Weights of a small GPT-style language model, trained from scratch on English Wikipedia.
Architecture: RMSNorm before each block, rotary positions, no biases in attention or MLP, embeddings untied during training, normalized queries and keys, local attention windows, gated attention, value embeddings, hashed n-gram embeddings, capped logits.
Each number is 50 + 12 x the weight over its row's rms, rounded and kept within 0 to 99. Layers, rows and columns count from 0. The size before them is the row's rms in percent of the matrix's.

# layer 9 MLP up, 1024x256, rms 0.156, rows 576-603, columns 128-255
109:46 41 49 43 47 62 38 42 53 43 44 59 52 42 53 45 37 52 41 26 53 71 31 29 37 46 55 42 33 74 51 33 50 61 74 48 50 37 42 38 59 36 60 34 28 33 52 58 69 55 40 51 57 55 48 41 50 57 51 46 78 66 52 35 59 61 76 50 42 60 59 49 43 47 60 64 41 31 45 43 61 66 64 19 49 52 78 58 33 51 26 56 46 36 36 43 34 45 49 54 44 43 50 56 43 47 61 45 37 57 54 56 53 55 56 60 56 59 50 63 55 54 42 60 29 49 45 46
092:44 34 46 51 65 69 40 34 50 41 40 52 45 59 47 52 32 39 48 38 40 60 46 63 50 49 51 49 26 44 57 45 74 51 47 40 30 52 63 57 66 33 30 48 79 31 43 31 62 39 41 37 25 45 48 39 68 47 75 52 54 48 26 55 66 40 54 54 62 54 42 36 37 38 34 48 68 58 67 47 74 47 38 36 44 22 63 51 71 58 22 72 36 47 46 59 38 49 34 26 47 55 43 20 46 53 52 56 60 57 37 56 42 36 35 68 58 51 33 76 50 36 77 76 45 50 37 41
108:38 41 48 78 55 58 77 32 38 61 60 55 52 47 78 36 64 41 37 47 57 40 56 37 68 54 41 52 68 31 66 61 52 57 51 49 57 59 56 50 49 54 60 64 46 47 64 67 69 30 56 69 58 64 43 51 35 47 49 42 36 49 65 39 60 53 59 27 62 36 56 41 43 49 38 69 78 35 69 59 67 21 31 44 48 59 63 55 46 36 39 58 65 56 82 58 67 58 75 44 39 36 44 37 62 38 42 60 47 46 43 47 39 59 52 48 31 51 33 47 65 56 45 59 60 48 31 36
089:54 60 56 35 30 53 44 63 60 40 71 49 43 48 58 51 44 49 58 82 41 43 59 48 63 65 54 39 54 67 33 41 38 63 54 48 51 43 89 50 51 59 72 24 57 32 72 49 61 74 66 45 61 44 60 49 55 37 41 55 66 46 51 61 53 28 52 70 51 87 61 55 51 40 36 41 71 53 43 50 53 39 58 40 55 53 30 47 43 57 36 48 52 47 47 64 44 68 58 32 35 26 36 90 38 43 44 62 80 49 36 29 52 53 25 47 44 42 50 56 56 45 47 47 51 48 60 48
098:52 56 20 53 52 29 37 49 69 42 49 61 48 47 46 42 63 46 53 47 35 40 19 36 56 61 62 49 49 40 74 63 47 57 56 52 38 51 65 54 49 67 44 47 53 34 44 54 46 54 23 45 23 49 41 71 47 39 54 70 67 50 54 30 57 51 68 70 52 40 45 55 50 52 51 57 40 42 68 69 63 54 41 46 64 63 35 47 67 57 60 42 44 64 70 69 71 57 39 66 66 52 65 48 37 54 34 64 45 53 59 40 48 29 27 67 44 54 46 42 60 41 51 43 40 37 28 46
103:41 41 64 58 69 54 43 60 32 53 44 44 80 41 54 60 32 56 52 36 50 33 75 48 55 30 39 66 53 42 45 22 41 38 18 33 45 76 67 39 59 43 39 64 40 41 44 61 42 61 39 48 52 42 59 57 46 46 75 58 22 59 48 49 45 48 36 47 43 52 42 36 63 67 42 36 54 63 66 64 49 57 48 13 63 39 45 46 43 46 59 60 65 38 64 29 45 44 27 48 46 36 42 52 45 61 36 42 46 70 46 67 54 65 29 39 58 32 39 58 64 45 42 71 65 54 51 58
094:57 47 33 60 39 51 44 59 54 39 53 57 44 63 57 31 50 41 54 51 55 51 49 63 66 49 69 47 32 53 51 45 52 34 40 45 63 33 58 53 50 41 17 35 51 53 42 63 39 50 48 68 56 49 50 33 39 46 62 38 55 23 54 46 47 49 52 48 36 41 51 50 55 57 46 28 58 60 65 51 43 43 46 76 35 71 65 65 46 52 50 40 62 49 58 60 44 63 68 53 62 50 77 70 45 54 59 45 62 43 65 65 47 32 59 49 50 47 55 49 37 46 50 66 50 54 30 54
088:54 46 65 70 45 50 58 49 49 47 47 60 54 42 25 40 55 53 56 57 40 80 60 51 40 43 63 82 65 56 43 60 42 63 45 62 54 60 44 29 39 42 57 32 60 35 51 43 62 57 54 76 42 57 71 37 60 68 69 53 55 40 42 71 49 52 51 68 49 62 37 76 44 55 46 56 76 36 48 56 43 48 48 46 68 61 56 59 61 38 56 58 55 44 46 48 59 48 31 54 30 59 28 38 42 23 50 54 46 37 51 47 58 61 52 70 71 50 45 56 48 55 77 39 42 69 50 56
110:34 53 45 62 57 58 69 68 66 40 34 48 47 44 40 60 76 59 37 72 53 49 77 48 56 69 63 61 60 49 35 51 60 28 43 42 48 53 55 36 32 62 73 71 50 36 47 38 16 49 58 46 45 51 57 27 41 64 55 48 46 60 27 59 54 49 47 31 56 72 54 37 17 33 48 40 50 46 55 48 54 39 19 65 38 37 62 42 48 41 49 49 31 58 48 40 60 52 40 42 40 17 62 50 42 48 56 68 63 40 37 54 59 37 63 46 37 64 20 51 51 59 47 56 39 47 38 48
106:50 40 48 45 50 28 62 49 43 41 27 26 54 52 33 49 66 39 64 55 51 48 30 60 42 46 39 43 41 60 48 48 37 42 37 39 50 56 57 41 45 42 64 60 28 34 29 44 52 34 45 33 49 40 52 59 49 28 36 46 37 66 71 65 52 57 50 63 74 55 44 54 47 57 53 41 63 40 52 42 43 44 31 52 52 56 43 51 29 63 44 39 66 43 71 40 41 33 63 39 66 44 48 65 65 65 20 53 65 54 38 56 53 34 30 57 54 25 40 62 71 34 55 41 66 47 47 40
114:52 52 33 53 53 41 56 57 43 46 35 43 42 63 32 83 49 58 60 52 56 67 45 41 37 53 49 46 38 41 57 65 35 42 68 31 44 73 44 48 47 74 39 43 45 34 69 43 50 44 31 62 64 46 50 56 63 40 31 50 48 37 29 62 61 63 63 51 45 59 52 57 63 36 42 33 54 53 38 56 56 30 33 51 57 48 42 33 56 47 60 40 44 55 27 50 54 41 40 57 44 53 59 30 53 41 34 42 72 44 62 70 45 53 40 73 41 67 67 42 50 34 51 42 41 46 67 35
090:52 57 46 52 51 61 37 45 38 38 52 52 63 52 34 29 70 34 33 58 64 58 27 57 41 49 45 76 58 71 53 47 39 51 67 53 48 61 40 54 51 65 43 47 39 40 54 63 57 59 47 33 56 46 33 39 35 31 69 64 73 51 51 68 52 40 61 40 61 64 56 40 49 14 33 50 33 51 54 53 57 48 76 40 34 40 49 33 53 56 42 50 62 49 60 50 64 56 53 39 29 41 66 49 58 27 41 76 73 81 43 55 62 69 49 45 71 61 54 46 59 44 53 40 66 39 68 42
088:57 79 43 58 42 50 33 48 51 51 49 25 62 59 35 51 56 62 32 35 60 64 62 52 47 66 46 64 48 48 43 44 33 41 59 46 44 27 40 46 35 49 46 28 57 37 44 36 32 50 52 37 29 38 37 44 34 44 52 54 43 44 13 67 67 44 56 27 41 38 56 66 41 51 59 40 39 23 74 58 69 76 31 32 63 52 61 52 58 49 28 63 57 59 54 51 42 62 52 66 69 50 44 52 68 50 48 53 34 39 61 61 43 62 39 43 88 43 67 48 19 54 53 66 58 42 33 44
086:55 42 32 54 65 30 32 55 48 84 47 47 73 50 63 35 50 57 36 49 53 54 39 63 49 68 66 41 42 38 48 52 67 77 56 23 36 54 43 46 52 48 46 15 50 58 44 40 61 51 55 68 41 62 38 52 43 40 66 46 49 27 41 53 70 61 57 49 47 29 34 43 58 69 49 42 41 49 27 61 41 45 36 72 61 40 39 64 44 65 63 71 54 29 34 58 72 48 52 63 59 58 69 73 52 41 53 63 44 60 57 43 79 43 63 39 53 53 65 52 63 62 62 51 56 49 58 44
096:52 81 39 46 49 72 35 63 44 48 56 34 64 61 42 58 60 34 32 42 44 38 55 52 54 48 29 47 45 53 45 71 22 56 31 37 46 37 48 51 63 42 46 28 36 69 52 50 55 56 29 36 59 36 63 49 46 55 52 48 41 44 49 49 48 76 66 49 35 44 67 35 53 30 27 55 61 58 48 54 68 35 43 50 53 35 51 46 39 56 64 77 57 32 40 54 30 51 58 41 44 49 41 35 60 45 54 39 74 52 60 48 56 49 66 45 36 36 47 59 61 59 34 61 45 41 57 47
110:39 54 55 59 52 51 36 37 50 67 40 64 52 53 43 58 65 50 60 20 43 68 52 53 38 46 42 58 61 63 71 72 54 46 61 68 39 65 71 37 31 37 53 51 25 14 68 24 39 50 32 70 56 40 36 47 53 53 52 51 62 45 36 46 53 24 68 62 56 40 33 57 53 55 63 59 46 49 59 37 40 50 58 43 53 52 55 39 31 41 49 27 49 74 53 59 20 60 48 66 17 31 33 33 46 54 48 51 48 49 64 57 54 58 56 49 30 56 42 48 78 48 74 61 68 48 56 40
097:61 32 53 47 35 60 50 64 61 33 60 46 29 48 50 67 54 51 39 33 40 44 46 59 28 40 57 53 45 38 48 43 62 53 32 51 50 73 59 69 39 27 55 49 57 51 45 23 72 65 53 42 59 51 54 64 23 53 30 38 69 39 44 45 56 47 59 47 67 50 55 60 42 58 42 37 53 55 55 55 49 58 59 54 62 50 60 53 38 53 32 85 49 41 27 74 64 49 33 43 53 34 42 67 50 37 37 62 47 59 49 58 69 55 65 42 48 19 50 38 68 50 36 45 52 65 55 51
107:33 49 59 27 41 54 38 43 38 51 64 52 66 38 61 41 54 69 28 48 63 52 36 60 52 56 50 66 63 70 47 55 55 57 28 69 51 51 42 57 69 53 33 53 57 60 80 52 30 50 26 48 50 41 47 57 60 38 77 48 71 65 23 46 52 56 48 55 41 36 35 61 59 74 56 37 36 51 61 40 30 39 51 55 48 49 45 63 61 58 44 40 44 35 55 44 35 52 38 27 58 77 24 44 62 33 37 57 52 26 33 37 45 56 47 48 53 67 67 58 49 29 44 38 40 57 42 49
107:66 33 49 42 62 32 50 50 54 42 25 37 50 50 47 54 53 46 62 28 36 61 55 29 31 52 54 76 61 50 45 56 37 35 44 58 47 69 44 50 61 63 42 63 38 50 77 54 40 57 45 47 66 66 46 41 78 64 59 36 52 55 46 58 50 74 49 49 59 38 47 63 40 46 38 33 42 73 60 57 39 44 39 44 36 50 65 51 40 28 61 72 58 37 39 46 52 54 44 61 55 61 53 43 50 45 43 36 27 61 39 34 40 51 39 38 64 56 43 55 58 54 52 57 48 34 55 81
095:46 40 55 47 49 70 48 51 40 59 31 60 47 46 67 47 28 50 55 66 29 25 71 54 38 50 36 55 49 59 57 51 45 33 60 70 35 41 47 62 46 64 62 53 66 63 43 58 48 62 60 64 50 35 36 61 47 33 60 70 12 58 59 38 44 58 41 45 53 52 27 60 39 64 40 44 38 52 65 30 84 46 42 43 46 44 37 55 45 64 52 46 56 10 55 56 36 43 38 57 57 43 60 46 34 50 46 57 76 41 34 47 54 55 48 45 59 26 50 46 62 56 72 57 37 52 63 35
104:64 46 42 60 65 37 46 44 80 42 61 42 58 62 58 25 71 34 45 48 49 44 47 60 45 59 41 48 49 38 34 64 44 27 57 37 43 53 59 67 23 57 41 39 53 44 74 62 49 46 52 60 41 31 40 48 56 55 31 51 52 67 63 39 52 39 76 80 69 66 53 59 51 53 62 56 41 49 47 55 25 24 56 56 59 66 37 57 51 56 40 45 59 44 57 46 50 46 58 26 52 61 48 58 86 46 41 59 33 23 45 48 48 47 45 42 45 44 54 54 58 47 54 45 78 52 55 55
109:51 46 48 21 53 55 39 61 54 51 63 50 75 35 49 49 49 35 44 53 66 57 49 42 63 67 66 40 44 40 47 39 41 44 76 51 47 41 53 40 35 54 30 45 46 52 46 52 71 38 72 68 37 56 82 76 45 49 57 62 49 67 58 60 38 49 53 64 36 56 54 38 62 57 74 60 59 56 51 47 28 12 53 36 35 45 41 52 49 28 58 60 63 52 27 57 67 59 47 51 41 37 58 51 48 33 28 57 55 54 55 35 34 62 53 72 57 36 53 50 46 49 47 37 42 67 66 59
091:62 50 29 44 59 35 68 67 55 54 62 46 42 33 52 44 59 42 29 52 57 53 53 46 51 59 66 41 53 47 27 66 53 29 46 62 37 50 83 39 44 42 13 42 46 38 47 47 57 41 30 54 42 59 51 40 54 64 63 43 59 26 56 45 59 61 54 72 43 53 41 34 52 48 40 59 42 48 49 54 60 44 54 59 56 32 34 65 34 63 47 60 35 35 42 63 48 41 48 41 45 55 57 46 38 42 73 53 40 28 67 45 58 57 56 49 42 72 51 49 71 55 42 58 53 62 41 71
098:54 44 38 53 53 55 47 61 56 67 54 52 61 59 57 41 33 49 40 62 42 50 68 56 27 62 60 48 68 51 36 19 69 48 43 58 53 52 67 41 57 27 69 65 74 48 52 55 48 45 50 46 38 47 33 42 50 46 77 42 49 58 66 52 53 62 43 52 42 53 66 54 39 48 38 51 42 72 42 51 39 35 51 53 39 68 32 71 52 54 80 35 61 40 75 34 56 60 57 59 42 38 33 43 47 50 57 49 57 55 45 67 44 37 36 47 61 47 44 48 71 46 66 66 65 41 38 54
100:57 21 59 54 50 35 50 62 45 53 65 61 33 34 31 44 42 37 41 54 43 66 47 51 71 52 80 43 54 40 42 48 66 54 54 37 50 67 39 48 56 39 54 57 38 46 50 27 54 43 35 49 37 43 28 51 39 67 63 56 46 52 51 30 60 62 55 57 37 51 62 48 56 57 56 55 42 43 60 25 35 45 47 49 42 51 56 42 35 79 73 52 52 44 53 60 36 54 48 46 28 48 56 50 61 55 32 35 51 47 59 45 22 58 44 62 33 43 41 56 36 44 60 31 45 56 61 50
087:43 65 62 65 58 35 45 45 35 33 62 47 39 55 21 58 61 43 43 46 39 53 58 47 53 44 43 70 46 53 56 36 57 25 29 59 60 33 42 41 45 50 68 33 46 49 50 35 68 27 36 61 60 50 51 51 56 61 52 65 74 57 32 60 44 50 53 53 19 72 27 66 48 60 46 38 45 86 73 76 30 35 48 43 56 36 70 51 49 49 40 57 51 31 52 47 56 49 34 42 61 55 48 32 52 39 43 51 55 53 48 72 43 62 47 44 37 51 58 60 44 58 86 28 61 46 64 57
097:39 58 50 52 26 37 59 52 49 43 69 62 58 50 39 39 58 37 32 64 40 45 67 43 65 76 60 55 40 60 53 34 31 50 72 54 63 62 47 59 61 58 52 22 37 31 27 39 54 65 54 52 43 59 33 50 52 56 52 31 45 50 45 45 60 51 53 43 69 34 48 44 51 54 54 56 38 30 42 45 39 47 60 49 50 54 39 51 63 58 54 45 68 44 58 46 56 50 62 56 40 52 40 38 44 32 39 70 38 44 49 55 46 46 70 47 23 40 74 47 41 56 42 70 64 37 62 62
095:44 43 84 47 59 49 59 68 50 77 54 54 61 55 47 44 64 65 66 44 46 30 39 45 53 57 29 58 39 46 35 45 68 34 71 52 55 59 66 35 30 38 47 47 47 44 43 53 43 40 41 40 85 54 36 66 40 41 46 40 36 46 31 48 56 49 56 38 43 47 51 30 49 49 41 57 31 42 35 58 69 39 34 41 44 60 63 54 37 45 52 90 52 48 51 45 23 59 57 49 32 48 46 49 48 63 45 42 40 55 66 50 55 48 46 63 36 51 52 63 63 49 39 58 65 44 30 21
# layer 9 MLP down (transposed), 1024x256, rms 0.0722, rows 576-602, columns 128-255
101:76 40 47 76 50 42 73 59 65 28 61 56 66 58 59 66 53 49 42 64 64 65 35 46 57 67 40 52 50 56 58 37 50 44 37 38 69 48 49 72 56 14 46 51 29 32 57 48 57 32 43 39 47 72 51 53 42 49 45 31 55 34 52 32 47 47 68 55 12 44 41 60 64 56 46 41 48 52 42 16 51 64 47 28 46 54 36 38 35 52 43 62 49 63 48 48 50 55 66 57 58 50 62 49 74 50 56 79 53 37 59 30 42 68 63 62 57 35 34 45 43 61 41 58 41 40 71 53
102:57 33 50 44 20 39 51 70 48 46 58 58 61 51 49 58 61 31 81 30 81 70 43 52 47 39 68 54 53 60 77 66 64 63 31 37 50 69 67 56 49 32 39 54 43 56 37 65 58 64 18 34 49 59 39 56 54 61 65 28 63 20 46 96 51 65 39 53 45 62 51 60 44 53 51 57 60 50 46 45 57 30 44 42 46 46 34 45 59 45 25 32 47 60 51 45 71 59 49 37 62 64 61 46 43 59 47 51 60 58 39 52 40 42 41 44 44 44 61 50 58 47 41 49 53 41 50 73
095:55 45 41 50 35 55 43 26 14 28 62 43 64 54 55 49 31 44 46 44 56 31 50 66 55 33 56 47 50 62 50 47 46 41 34 63 52 34 50 51 56 69 44 49 65 68 39 56 61 56 61 54 41 49 57 41 60 48 48 51 49 50 33 52 48 55 44 28 45 60 44 55 46 39 66 60 33 45 71 49 30 21 47 52 39 71 56 44 64 35 63 69 47 46 61 32 25 38 30 63 46 49 56 58 65 51 31 38 65 77 51 42 53 54 47 74 62 67 61 63 41 30 53 47 61 64 66 19
094:50 60 56 64 44 54 28 51 56 55 55 50 39 57 40 52 49 48 49 37 47 45 33 29 47 38 24 49 41 27 63 59 42 41 44 69 76 46 54 54 44 55 75 36 44 64 52 39 33 58 64 37 60 55 51 56 62 40 53 68 42 62 41 47 48 64 32 58 40 74 61 57 49 50 54 30 62 68 43 52 66 47 38 47 47 49 49 63 50 38 61 58 64 53 44 71 38 60 27 37 42 42 60 32 65 35 64 54 73 46 66 45 60 53 67 36 44 46 52 46 62 48 36 67 48 33 62 56
091:58 27 51 39 35 66 79 43 42 51 41 51 33 60 34 55 42 48 55 39 45 48 34 36 30 56 31 47 42 50 51 43 69 63 34 58 51 38 41 39 49 39 57 61 46 67 73 43 41 51 51 47 79 56 66 69 60 34 42 73 57 66 36 49 63 75 67 43 65 57 61 55 58 28 73 60 67 52 60 66 57 47 61 58 63 53 52 46 36 49 44 47 75 40 61 52 48 36 52 45 31 51 53 52 52 61 72 49 48 62 42 43 48 67 66 54 57 39 54 38 49 39 56 45 43 47 48 63
095:37 56 51 48 53 54 56 53 65 55 61 60 52 60 47 59 79 50 41 52 41 52 49 38 54 59 60 65 76 62 31 61 35 57 54 50 46 57 37 41 55 35 38 39 60 51 48 57 52 76 46 73 54 45 37 50 40 64 34 48 33 29 82 38 76 49 49 46 54 61 63 54 38 54 45 69 54 41 28 54 82 48 62 48 56 27 71 51 49 52 64 66 58 40 40 49 63 34 44 45 39 57 27 52 75 52 67 50 68 49 31 50 62 47 55 62 41 71 51 41 59 54 67 42 46 34 60 31
104:36 60 53 59 44 49 30 33 56 55 41 50 63 46 52 65 68 49 47 47 43 63 54 38 23 58 42 14 41 59 45 60 46 41 60 38 42 49 45 55 51 49 56 43 62 72 46 30 60 63 48 29 48 40 40 50 37 47 35 49 25 33 63 51 44 47 85 52 39 47 55 63 52 63 32 69 58 40 53 46 58 60 41 56 58 40 54 47 71 53 38 62 32 32 43 54 47 56 63 38 41 51 66 61 55 59 50 57 30 49 67 41 42 63 48 55 36 57 68 76 55 47 35 59 34 65 59 63
110:53 62 44 62 34 44 53 65 45 61 35 29 44 35 41 62 41 36 54 58 43 61 47 58 37 41 77 66 74 40 71 47 28 62 37 55 69 54 69 71 48 57 56 37 63 57 47 43 65 20 48 44 54 64 64 48 63 33 48 35 55 20 45 40 37 62 51 49 47 36 48 57 51 28 52 78 38 38 51 37 50 20 37 38 60 54 53 52 27 52 50 44 50 44 26 56 41 41 56 46 65 28 44 30 60 36 54 61 40 52 56 46 43 60 42 51 36 62 55 30 52 58 64 68 65 51 25 55
094:66 45 48 45 45 65 49 36 52 30 56 31 35 66 61 49 54 63 49 46 38 41 39 50 61 41 43 53 54 33 60 48 46 43 45 54 62 34 65 48 27 55 43 56 48 46 47 73 47 27 63 35 29 55 35 68 36 37 47 17 51 42 37 49 36 42 24 57 27 55 52 30 37 39 50 46 43 54 63 63 64 56 44 46 43 63 65 51 30 61 57 40 86 71 34 67 35 57 39 31 51 52 60 52 71 55 47 46 59 58 60 54 61 33 49 65 60 72 48 58 56 53 51 49 45 61 73 54
091:59 35 71 46 47 56 52 45 51 26 50 54 56 32 46 45 39 57 46 50 60 60 61 66 57 65 74 44 56 53 41 54 21 44 65 54 59 67 49 55 50 38 49 69 32 44 61 61 52 44 53 51 33 42 54 38 63 50 62 52 57 46 68 65 70 52 69 74 48 63 58 43 48 43 56 47 66 52 58 78 49 50 30 62 32 51 43 50 66 63 52 74 51 33 66 51 31 46 31 46 61 58 26 48 54 69 42 44 37 29 36 53 58 52 65 39 46 33 54 49 54 50 54 58 69 45 59 73
107:40 65 51 57 59 47 39 69 60 76 24 32 54 57 54 49 40 46 56 75 48 21 48 52 39 42 30 77 39 59 35 38 41 38 51 46 63 39 66 40 45 61 31 67 58 24 58 54 56 43 50 43 39 48 51 48 41 47 54 57 23 70 75 33 51 50 51 52 42 63 39 39 54 50 49 54 33 51 51 34 54 44 34 81 47 51 48 23 41 40 49 59 62 69 49 48 52 42 36 50 52 40 66 41 71 52 30 46 44 22 47 46 60 54 59 59 43 53 43 56 57 67 46 44 42 58 62 29
012:42 39 37 67 53 45 50 27 31 69 38 55 38 62 29 44 55 48 73 59 58 60 53 55 58 57 38 31 56 68 32 47 62 69 56 60 37 62 39 44 55 66 35 56 44 43 30 37 52 67 57 33 63 61 50 58 51 50 27 28 52 47 46 23 59 38 50 58 47 40 60 57 53 71 49 89 70 42 59 59 49 25 40 44 66 47 58 19 39 62 45 42 52 71 54 53 63 51 35 50 56 24 59 54 29 35 49 83 56 53 58 35 49 60 59 57 78 38 63 55 36 46 38 28 45 39 31 57
113:40 33 29 40 60 36 35 57 35 40 57 44 44 49 47 48 56 60 56 48 37 42 49 34 36 44 43 62 30 47 54 60 60 64 51 40 30 51 55 54 55 38 51 51 58 43 46 48 49 34 52 33 60 52 60 44 49 84 55 56 60 63 40 44 54 71 60 71 73 43 28 45 45 51 68 54 46 60 41 28 68 51 50 68 40 43 35 49 23 51 29 56 51 53 53 54 54 46 64 45 51 58 52 55 54 58 54 65 53 52 44 37 59 48 49 58 45 46 26 55 54 54 62 43 65 53 73 45
086:26 51 30 54 46 60 38 62 34 64 64 43 41 54 59 39 51 68 49 42 58 65 36 49 46 57 60 33 33 52 27 47 35 33 71 33 65 61 58 55 62 50 64 48 60 31 46 39 44 21 70 51 45 34 60 70 54 51 45 45 59 38 54 53 47 44 57 50 41 51 43 32 84 44 51 48 34 46 45 53 52 50 48 55 42 77 55 50 47 61 42 43 49 48 41 42 58 43 76 35 41 47 63 62 42 32 59 49 45 50 36 60 46 65 50 71 55 43 28 37 63 59 47 46 41 46 42 45
087:57 64 43 48 68 67 52 59 58 43 62 55 36 55 33 46 42 49 48 77 42 40 42 38 58 36 57 51 32 77 30 43 57 53 71 59 54 54 48 47 60 32 62 66 52 59 47 65 45 24 40 45 79 45 44 16 43 62 58 42 48 25 48 54 46 57 53 44 48 65 63 67 41 50 53 47 45 21 74 82 44 63 58 27 69 39 26 56 43 67 50 31 46 49 54 67 40 56 56 39 69 40 50 30 49 51 71 65 38 47 46 76 45 57 52 59 59 45 46 53 59 45 43 56 54 73 58 56
094:44 49 35 53 25 60 52 30 52 71 55 60 54 36 44 51 49 47 51 32 32 45 42 47 54 51 56 47 39 49 67 54 64 37 44 60 53 53 48 53 49 60 44 56 39 74 48 22 32 50 60 30 58 39 71 62 53 47 39 72 47 42 39 54 49 67 63 43 53 66 45 41 46 53 57 40 57 51 55 46 47 52 60 58 26 54 30 67 05 37 39 69 39 28 62 42 38 47 37 44 42 38 38 48 43 76 53 38 59 72 58 45 50 43 64 61 45 69 49 42 55 35 62 57 59 45 81 53
103:60 53 55 40 65 43 32 49 63 35 37 35 48 36 63 68 52 47 51 62 49 64 67 51 39 25 50 27 56 46 53 47 31 54 50 63 44 50 36 45 57 63 57 64 59 82 51 47 58 29 53 33 73 57 56 61 42 18 50 41 48 26 41 39 50 41 50 42 55 27 66 58 53 43 41 52 83 62 46 46 32 55 57 53 49 63 46 56 28 38 35 56 33 52 38 50 56 63 38 60 67 36 49 40 45 49 54 52 58 52 54 53 51 73 42 39 54 46 51 39 83 39 52 63 67 66 60 47
103:38 47 54 48 54 63 71 62 42 55 65 54 43 66 78 49 54 61 51 62 55 31 42 48 55 38 45 45 64 61 31 64 46 60 58 60 64 46 60 48 67 44 45 69 62 43 33 62 58 32 36 35 43 46 42 53 47 47 35 64 46 50 59 38 62 48 38 33 49 60 43 48 34 50 61 69 76 38 57 26 62 52 30 38 52 54 37 52 52 37 40 56 53 62 42 76 43 41 54 44 21 60 56 52 66 47 50 55 46 49 41 61 64 44 44 51 53 46 40 35 41 54 40 68 45 63 56 65
094:38 57 28 31 59 27 28 41 55 42 38 61 46 53 49 55 44 49 57 59 58 41 50 41 17 42 61 40 56 45 47 45 46 62 37 65 52 52 46 38 73 39 54 40 49 58 50 53 58 39 35 32 46 60 46 47 68 32 48 41 52 62 69 51 44 57 23 45 56 26 59 19 65 37 51 43 47 45 45 32 32 45 63 52 50 49 57 46 57 67 38 64 66 44 44 35 40 35 31 62 22 41 73 62 54 63 57 50 46 47 57 55 38 51 50 62 45 61 44 44 57 56 56 46 40 53 44 45
103:47 44 56 43 57 54 61 40 20 46 60 44 57 64 57 39 58 25 60 35 37 59 72 57 53 63 38 54 50 61 50 56 56 36 58 60 56 56 48 54 55 55 55 59 74 50 62 48 45 26 56 46 55 56 48 68 53 34 38 33 57 39 46 43 47 31 35 40 46 60 50 30 47 29 63 59 48 63 40 69 62 37 60 51 62 52 56 53 56 42 31 26 36 46 51 56 56 52 54 52 60 59 47 62 44 45 34 48 63 47 49 82 42 59 55 34 49 56 32 59 44 39 29 52 24 55 31 54
110:57 69 55 74 57 45 48 65 78 46 55 44 64 50 26 61 54 52 37 59 44 41 75 48 63 64 30 40 53 41 47 71 64 54 42 31 47 50 63 29 55 55 46 27 22 50 67 41 46 61 54 59 38 59 37 64 47 65 37 42 63 38 48 51 42 52 15 75 50 50 54 72 41 50 57 23 40 44 42 57 57 56 49 54 53 26 41 48 48 48 51 34 39 51 36 34 53 46 46 54 48 51 45 63 62 66 44 63 23 46 54 38 70 55 53 71 50 45 69 53 59 58 56 60 53 46 52 46
108:51 49 70 39 37 47 33 31 29 60 46 52 71 64 26 28 47 53 65 40 68 55 53 40 36 48 73 57 58 58 47 44 57 46 36 49 43 55 59 50 55 60 35 55 69 57 59 45 41 49 45 57 43 64 61 59 52 71 62 45 69 63 72 54 56 44 44 78 49 54 64 60 46 48 61 60 48 60 71 48 65 46 43 35 46 57 43 66 66 24 67 53 54 33 48 44 41 41 49 68 48 44 39 33 47 44 57 60 61 50 64 76 62 54 67 60 35 41 59 43 65 44 38 42 59 31 28 62
095:53 34 37 51 36 49 49 33 64 40 47 51 34 48 48 60 69 72 34 45 55 47 54 39 43 42 46 56 32 24 52 62 57 52 47 26 56 37 58 41 25 58 51 38 50 51 49 58 62 51 40 53 52 34 53 60 75 42 29 45 61 02 68 35 85 71 48 58 39 63 42 38 59 60 47 55 44 51 59 32 73 67 55 53 65 71 61 43 61 44 48 41 46 43 53 61 47 64 58 44 68 54 60 60 44 51 57 48 72 50 55 46 42 41 55 42 49 64 57 44 57 59 61 52 50 56 23 67
101:44 39 78 48 62 37 47 63 61 73 55 46 49 52 53 61 41 62 40 22 41 45 56 55 35 41 27 41 34 20 41 37 59 66 37 55 51 54 65 40 33 36 38 80 61 73 22 33 52 47 54 45 43 50 55 67 37 47 55 53 36 53 46 34 53 51 46 27 38 43 52 38 43 51 43 49 62 45 66 49 56 61 56 59 56 49 47 35 46 41 52 41 75 31 38 53 68 64 45 62 50 29 44 58 34 65 61 36 46 45 59 41 72 50 41 77 55 51 75 56 45 41 43 52 74 63 52 55
099:58 55 41 47 46 47 54 38 55 50 43 52 69 40 65 41 43 73 55 48 68 35 33 56 51 51 49 60 51 42 56 64 51 30 52 48 50 70 44 70 48 53 32 41 42 77 57 35 41 55 71 55 00 48 39 51 56 58 48 49 40 00 47 55 52 50 65 48 75 55 48 51 54 72 34 77 46 38 51 47 48 40 48 33 35 51 59 39 48 62 75 46 61 50 33 57 40 31 67 46 42 47 42 46 39 60 46 52 64 51 65 61 33 50 50 49 60 67 69 52 46 59 64 58 58 59 71 31
109:49 44 57 60 49 67 57 37 46 49 26 42 40 54 54 49 60 40 65 49 28 43 65 44 32 50 63 41 41 58 34 50 39 63 65 55 71 52 53 57 45 54 58 53 49 54 47 54 45 02 66 65 55 61 90 59 46 39 65 54 54 62 45 70 59 39 52 62 46 40 46 51 61 55 34 45 38 37 41 56 47 61 34 58 35 59 60 41 51 55 41 53 45 57 59 57 49 57 33 42 38 44 57 67 55 39 64 71 44 53 57 37 40 29 39 46 50 58 47 37 45 82 54 46 77 52 48 66
101:70 43 68 46 68 45 69 40 41 29 40 54 30 28 58 46 43 48 42 45 36 58 70 63 54 51 50 58 58 36 31 59 44 41 62 49 45 45 42 40 45 50 36 52 54 33 59 42 47 48 63 49 35 56 64 60 80 61 70 45 41 02 37 59 55 40 56 53 52 54 48 34 45 49 50 33 43 35 20 55 50 45 45 55 44 50 71 53 61 54 51 67 35 31 48 41 54 45 49 58 72 51 69 59 48 60 33 51 58 41 76 66 42 44 67 55 33 44 53 45 38 56 48 52 47 58 62 53